python train.py --n_layer=9 --d_mlp=896 --vocab_size=8192 --rope_fraction=1.0 --bias="none" --tie_embeddings=false --init_std_qkv=0.0389 --weight_decay=0.073 --lr_head=0.00545 --schedule="wsd" --batch_tokens=[8192, 16384, 24576] --seq_len=1024
Each number is 500 + 50 x the weight over the matrix's rms, rounded and kept within 0 to 999. Layers, rows and columns count from 0. Numbers have three digits each.

# layer 4 attention value, 256x224, rms 0.0642, rows 86-100, columns 0-223
606517467485588493501495491482508418484529486527433462577508434518474478469501537497511570437473530556468484550508489477550576454478505545457567618544517617469470458422450487509520555457609543598553490533437457489520548430525504397594458480506494385527453424494483508516517520399545555525432534497629483541604529486501449473521569495548518460630471530492600484563553510513561523475450422570527511499500537522469557536445493373471540523554469512435494525509458426527526515461532517470521512531525525464450525447446578479514577548489505460449545549523416435486534519463540562507432528418540499490493501488514489508533475527535597519475446554436516521620503528432435549511499
530585515451455552488508446470551481392530444583525502390523494456523505477512526509439493478484535536522523597534476474470511547487498455591505520491510412695557434479469509526506489479483572430597442553514578466601497623556418524582567561501477458502491415499520494526497562487486473526554577497557397486421414418494573489542381485506457565489542553404582460481575481506487483446501517500487475499483508464521461518553479478470555464486583623500585520589455513448438483544596481560564416562524516528608538501468428500485494551535452502498433525441365493529570467567560472481506514510522495388449513495494391412472545482501486524376515534430500488537545520477521518484523
538379456477404602503476426555437509486527470578399464575517429530443492540526519584484400474620560459509542389413586597441645532424452470437532395517510509437449505458509479545475460478545481447513475465532557486506506383544541489538515380453516555520508566494493457491456487488521496509531537568451437508561545518389540606445443549470441554503448559444533468529490535477513575630536591552460438480537489506508491563508588512573496527486464537534486468444519481494465495579480442492518448511565508442536451449450492500503477503463513435591537455503455472482547491504483487598512495585543553503488543533541545479474456548444580452523509471472517475453494472538512503438538
620434519414422409565621519485514471548469530575483508483513517449503564452504512567492452550542509526479486549445543486529596515510460464589456477433446423501448537610446525455565419467528558541438476538485445548539549477467495552602456435462443494545587508492530456579481492451503549378486464534527470403448469514483532520508514469520612485468442493450516561447623511443412495453375506567476486492488498471517519591545511515518492401584499554494489566572485460389511514537484503471561437575455641465571456488621654534566583458527477428433536524444563480497458492490496548564337511434577517577465597548590521534518455546535520554577566592551488508453493508508494535321503
473513510522375460533549439450554529503458506496505422443416603530506420547588479523452486543546513481510554484437570514573510507476492429519432481483517501527496481495485473433452455464513485435493578481528492520514539495539462568459467514508493562525524496480475471484444478505509574517511483453496507545519529566525521476459479464494488527477553575500477587465521503550493454614543441489501484484527462523520564522532517541543516497510487515488522512400462520435545487496482479498534483552532525493446529479461528436424496490554495444500546503547487442313521523474480479607557505560529588545471420446511537502484464469549532527500492532573464495517518510559532414540539
543486478457601392559513539561408553498511485529449432567531440529501485470469503531479455498493520417486491498467534546473514483449499551513505488435504417572489612514498518367456467499531528606521491467513581488531597477533461582530484473522465549462563494529504456523455495365520431474498463385465453536494602447466417482520447495533466407427347491467470587431403527537512509447452520506517477521498560559482493459529579390527447428409491614479510548482530485546493474523490486442488479575591576460553494518502493515474476464446498430540469459386518544508523440543559457550443405403574425453587639589465572533494529538570532496528628463500573463479496502423508600480541
444517468545587355497466488524490526648580464542517495670497469520522489524524519553378553501363461516500486529488524545449447469593499561509555519596460546462422498406437548571527550515477553559482489429466541499468498370457560402503505414429527533527538530481522544547501469424461515490456493517507529438536505486455547453487586529492532393406449498611470446564474506503500509562539417546510597468499423530477539539510500460519531554540451538425524539481514466550532495516594479557537510470479557466527504451441537475545485555439501480547479487380594465559587564464398543529510541445520500480587588513450511494504487517500382492541524521523544480396497516507438450537432
407470500538455477540561542479501529447467488494429486461487541524486490458520437563527481520507470447502499484476529475494474549553495472571408497455519436584534502471501446428469397465513517395459491493486476458483504465558466522503633508489485544511473513502494469446459493481496417506542502490366430496436553518480512469477434449531511568350499567479506492451476515535532577571506575478488538488487545520475473454553583597523541443525442599543463457589488519520526519511422543560469467581530500483585526554628504488439465503544452420544481477544546560440423505553448443438536406618449493545378512514506409584547510470532529500536595462528442501453554467460551528425576
559498505488457535501469462501525505470542514573424555545437560497508382506635529537493470493460442528514489419545584602513483508428450478641484585469480488616497525538474483499469428527538459504543525505488479530521561486574487493539527519523548525537429473542478479438506430488508588463465476470503468491523528543485395467553593494521369624374483437498463445528494505482462447556546443523516557493478571498451451551511578458574510396519449493443551525513491535442511454458519494524497475533535465467489520482557510481396520473556485401481508499531383574359543509380469485588623509477458490509485416492499470526502483539570575465474556582519502510501537499552527447525569
493568501487505526533547516524533509561501547563475494431495528564460476475438491449395538497523510519496563543409393460510500514440558512482585518463488497517540492576524440462482498513526385483482503509537444468569543575601510476431535491584495381468449443561535480496426558435467365493473463435537461543513510534465447459544446470492454493531412463514420437492526479546555600435530496576507516484508512498503489373504506498480520460362429548562398451507490560587502486517545497614531486471513440523538512566535557545458485535527506507571543462503451425573575506512549460449464492450446452380409510516506503555430488516480550519428583436481536525497512502488485472592537
531495446506494597430504412563503498507505483543466428579447506440529328511651475565466503461521425428457460453507543496472527494450454515569445584549536493682510472492487507485500485492541538476538460510437575493506512552533429397561454477511491468528403539528522479427445477558542651523495524575430497458542496479619416567540514464500365474496517485599525433605551512485442576574483506562510514512445582470437486547566507497444575435566473521477502507548463439489540558450577530506506363476466510517488516406496515449436459472450482567517489533586518530482582532463505511578534529509510632470457422509492402461520536484438483485488530515510498485442562501509546459456519
562489518543503468458532503471471567575490457579576503569490543526485581512448441516462517513506564584471553569438548530510506490441445454510540427545497494501432481565615463515541432463460480449523599493498452467507463527462530509431450438481524520502491466517490478516495537456449473484550516537495568476455540564451460533472554549479432567441448507376393618499506501497482545620507539531474493472518474494491522529555497541512477486481542463518517501489485583522530528519479439588469476466487544412507493568426553520458548484486520493604486438475599515510541546550463476527469534495523410500522522473537439540468507573574444545516549471509470546317463486599511396449553
575481502518453579484535505518415506469592467506496445428518493521474534537548500560485474441520615494516563503451479503400556553455460430493570422451561456487443356531528438514501450529517630515588441475502566474540561548544526616466541488473508518490537490471534448395455559511467550466513509518529508560519555490401501596514446520496547514493520529339490491558552521394452533578444598522502483517546426474556426538508499394448483461357508614604502503511430471480439446559514505542535454519572495462494466438491561504533571575444568507538522472337468429543507442465517449525445516524357456517487549495508608359541490583479579467437473539445524447515522476465382512488497
432473496446451494494507431522470530557525502613477474533437543572511388582535523459461435436472518480517516392469513608489534549453549472451559461551527535590532502450429459467432496422447480481468544508478669534484560400546454477553433563523501490471500438494497475532451471487526445522447428530518487515489530592509502561564505505484426522508520502550502499507440522561470426487537380522481552522521530552533482500493510483467492565542483456451518450474510520599507530508495505586457435529602511501504465465612521492539448477511547504591539568447405491514636507389460364525535500543455508498467442503503626563538546534444560487452502469444540504554505496514457443575490
496478464475649387558460488501466518593619517506429485521484409577456567422473530505556480440422502604478469573549621427449498468515502488453524479505501472543591436471525428432541522487589507497454500482475572496566503387563587541460551508454520499525496466497480502502578420527498505487434468526447507456540525469463408457619513499494540506485396452464565430514494528439525448465420457448532485486460484528509422459460479463419498615418505449475552529529578589607473513512489542473478480550482577442503447489542458490527528512469486504490509502457522550523507467511434489368385514588496413491497434507449507421476563544528525492435447501444594517531421470433415510580559
# layer 4 attention output (transposed), 256x224, rms 0.0603, rows 86-99, columns 0-223
419399452493458500495522496514479554492401521499500543473490539585512452517536540470528531513531465552441464478554525556455441486600431558505527511554469510485537497473649474635573451429392507500537479639482422412655514493538524505524403530588454518537488562453370464455492473499463534491529467473446504442554581555532462464531511545572471536507505484443476465483516462471453507507511550484575545519491464487480501466624531465494434461421552406479577465535537555506465517515515505513468413458416543501586551626592480507452493506534467509498432504470556444545477539444513464557468439556555417409446555490549443553455478518485482483494535514492483490423542433518523517501465
487553529578511504538524637483517539454490423454534504528557641523491446502581415477585485458466493449426482459480490523485445416471617503488503545477512523414402526468477518467542544544464530521546497420497429528536553508419476567421496480557414563468546541505497505468549505469432523484442409539449516592535511555476486495488563605433457417532550495460463471577396475523491568490458515540427472572589562468431519488463503476589526502450572478468514572445513475554517503444509452512360550466390441477495516497602464482602534530462408518560611473468512557496503526546500488483460444551376489584494395573486486490383464546543580458475539584448458454443495473528557573464432
459512469456555514481490532442558485495527463533563552416479550536545454482505457542575579570523492593499499611501539462526429446579406482566440465521513495629504438526456494538534465527451423526491552559561409527473471538428408469533490525525619491480419439501502466549477498540455489590510503468500415513417452552499418497547478516519500516510583395477511478457525489404498531463550492545391599480470447584594482490430507518474540456518413545464481490643532492486588445517525509483503541527509442545460509507528506458584469500542460535380515557570537520382507400512439661415517477470481508528519524531506525386544496409459473472545521438539546528408471474508501469499431
491534394562502599516467523529451553391541428492489528365488557659449463526612469508529562468511487575449405574467552540462430438509475501482389574530502532546442392505547530596513528418446501519557511553587482486627473530575547439386544517483491456440570587572573498480490540360465507646463532497518463521478454555484488467486469521579459510535545477404474517504514414482543583482563525550526586501538529438418444455552537491496427614468519442466536473611536486513492463555500581519494474488485458533456487558461430501509444516447572457598540526521485480454526528503563454476562539466434449503427463465482492382506453535505553485423490457432533483458475476565445567537387
482549490553512447501467498559481522466620460514467490522598501454569569445471500530431529537504501499508463568496466468427507442515561473557427504501464477544501471569475451456540489565519485446447524465518430583456456516503517515477513456530531447532499410605508574561517518489567535481520525539476564493416427471515484529550516408483513548495535403514537455484497566468538515464521521533534573475446411521491406522491489499516544520528415528466492478539544523554486492528482493504538568516577475548499513460487530501554488494467515553431428502514477512533468438507403525434515507442493453512506523470485493412552535478487437470460558474451551536458510493531537497478517
473543494554459638535522444494534426485438450499492615454476559488455448537495538557549505512517529527445510532506531459541466471442505483512505519512576492573517483525550424529528519492437535448444447527516407524513388508478441492492463446528504558415536557510613530439540522527393544567510578492451447494472562513478553535403514547462503455444545599475553440525574490443522507451439518500511407458460491416542532582470555627512547507543508482546548423593416469500535512474475493495587569399418426526487440505549429467496516476455378479456596499511539508479537421486565544388574527440531578601480517472461480494598545494468511540531397488473419468411488521489398471593478
530507528408405488479477481536447431451442548472472562446474455524455471505426538419624495446544428534549560454572559551528553505451368447474469484541554493471538508546557477597460481503509467526502546768525461483558405545520557502614477503457582520481409526487484458469453472569496507524434539452561484465563487494485514501534437482473483483511482457506481517534548506509551511538489499424560470567469567510523494481460543502398488505531434440531538375463504517467535481487430453494504526544474516427521508517554521510465509489587569449404523458542477510608513426480527540482509590500497414458468575445545511547559496483502460482549506446452466599526554529569478502506479
513599514573559571563406554539529571540553472491536488473529493443538493411488465554452462457482561501515588508437486478481486475506593446522499457474488510494471448445496502396483619580505477432444519440498453587507523568508480512490489478491545509518557471523681596559544575470553566524506462562488472531466427460555501505495504491516557508567524461459573492542508624465448475420390477610478480468493530505477500495390474558535469500567538587470531513502535402507525461462507481452453522391519421534464401433436494540515471474480476535422538511441464490438509492579521551480469480405502554555538450532441482496490472521502511538463484438471563524509448534483476509561510
472566449550454457479540449555560524499473502439547527462521511451514496444406522512464491497476514467568474540510472499456482430560558418488441465498456492505608511513545377453532517553526569459496520523501417595488410509526559489546582487509526468470492472596499558505508529577483506490505479535446527525397526415517483599525451453458512463546571495501566519512486625532447472453422561505545504513475431550456457534540543571584518517576460547490486424497631533537532408481420473456500556438492433535438488549513532461582531560499473515552457602447600405502415466503466463419490478467451472477501426442548521469532488522496432524503498481456515451399502503506495540551456
543441500473549532496493486492455515529474454509549541536432529491512480520537528453530439474530555447385580440527481526574433425510599496500498539506553448512417538435514480553576534459489542481490459510478418538363525469494460593524449452533433507450563568536474479494533517568517615452537577544467522463517474490563459531499542575512486512512551577516497470491494589467469407461404492478506501474574541427439628554502520548464416451512614436453557571489556471473488547442464468520515495466429507454450404541641468445564504534409510489464475550429520476493516558480495575547505495502477474575444472530521377483508475477517478535547387539523365390480501510523477479564493
492529451485489501527522562514620503432441500442526543457472519525482536400475486403571538481506463522503549529560532487464531505602544478477532491474522489413451482471531478588532552552515501434510510613527449495602495498547500474559508527546469506551430466555385397577480505438470475523423403493479534490507501531518428530606462501563471475525495398518550503537442531460465517526459502495488587495505474634429465471542495556556490503514455504430493444490596513554543459535505466495388568435464495569436500486510567483525495482553548458490464517502550501495440476472552438483463478530441445368452463496467564461437513472584486502444613543517505511464563495539498558482434
495500430474531478359461458574506495547487413560528571481520475464444431468513484559510477465471559495542523532423494504487452456506578475461475533507507462555438419472391506536503493611501529558539484568514474479467472509588479536538583491443569449462499525459519582520480554524531504455465697485503497507554485478483551444546507607455519567472505469559443481496519509506468477394585452509497467507548518509474521522421525577464514480544499553436499516516467484466503472415400493509537534551538446464466438521607436485540556520437522440474501482558429520451579474549486549490603450407434537517473482525568482425493485439480526518520500465466502447534520487534468471550406
496575566460494506452502502394516472544488473591561527439471531525493470527519444520616481512530386526455439514472511507539413406504470502534457546576461498580544487517595537513553416463416515550461514496505447549483517482469391532480460516511454513451476492517468476461588453459436499597491568497503429494442434573458508511429527564376502572410546536448433473466475409545584570430602498562462508541572500554548495532437522495502566506495467499425552531610542524457573452552520514515472566514405465455507548585563475454500533500518388497416596529568483557430511566516483522512479413546472483565492397551519424426495472408501495444561459518520487411416491459566610491394357
513535482534488439521530519516459415507491511451539551529506457377560444526377497553487462529465606491542499506546494504480500426523449436511485485479563493499516503451581519566545547587563533505503535491549430531332445514515471506544517436498521546442481491532392477448484476519491563436509603512539431503506484465537470597426522488507477512480549527570588435527501511486507532569448544459490548477485456508567515465563561510492529422535438454459546503501463500477435466562523498482556499429439504506449491564561530395511581565549449525481530479477629443489513485473513576472568512462518461474528509502481421488502548506394438529608397476545456439475469527471552525495527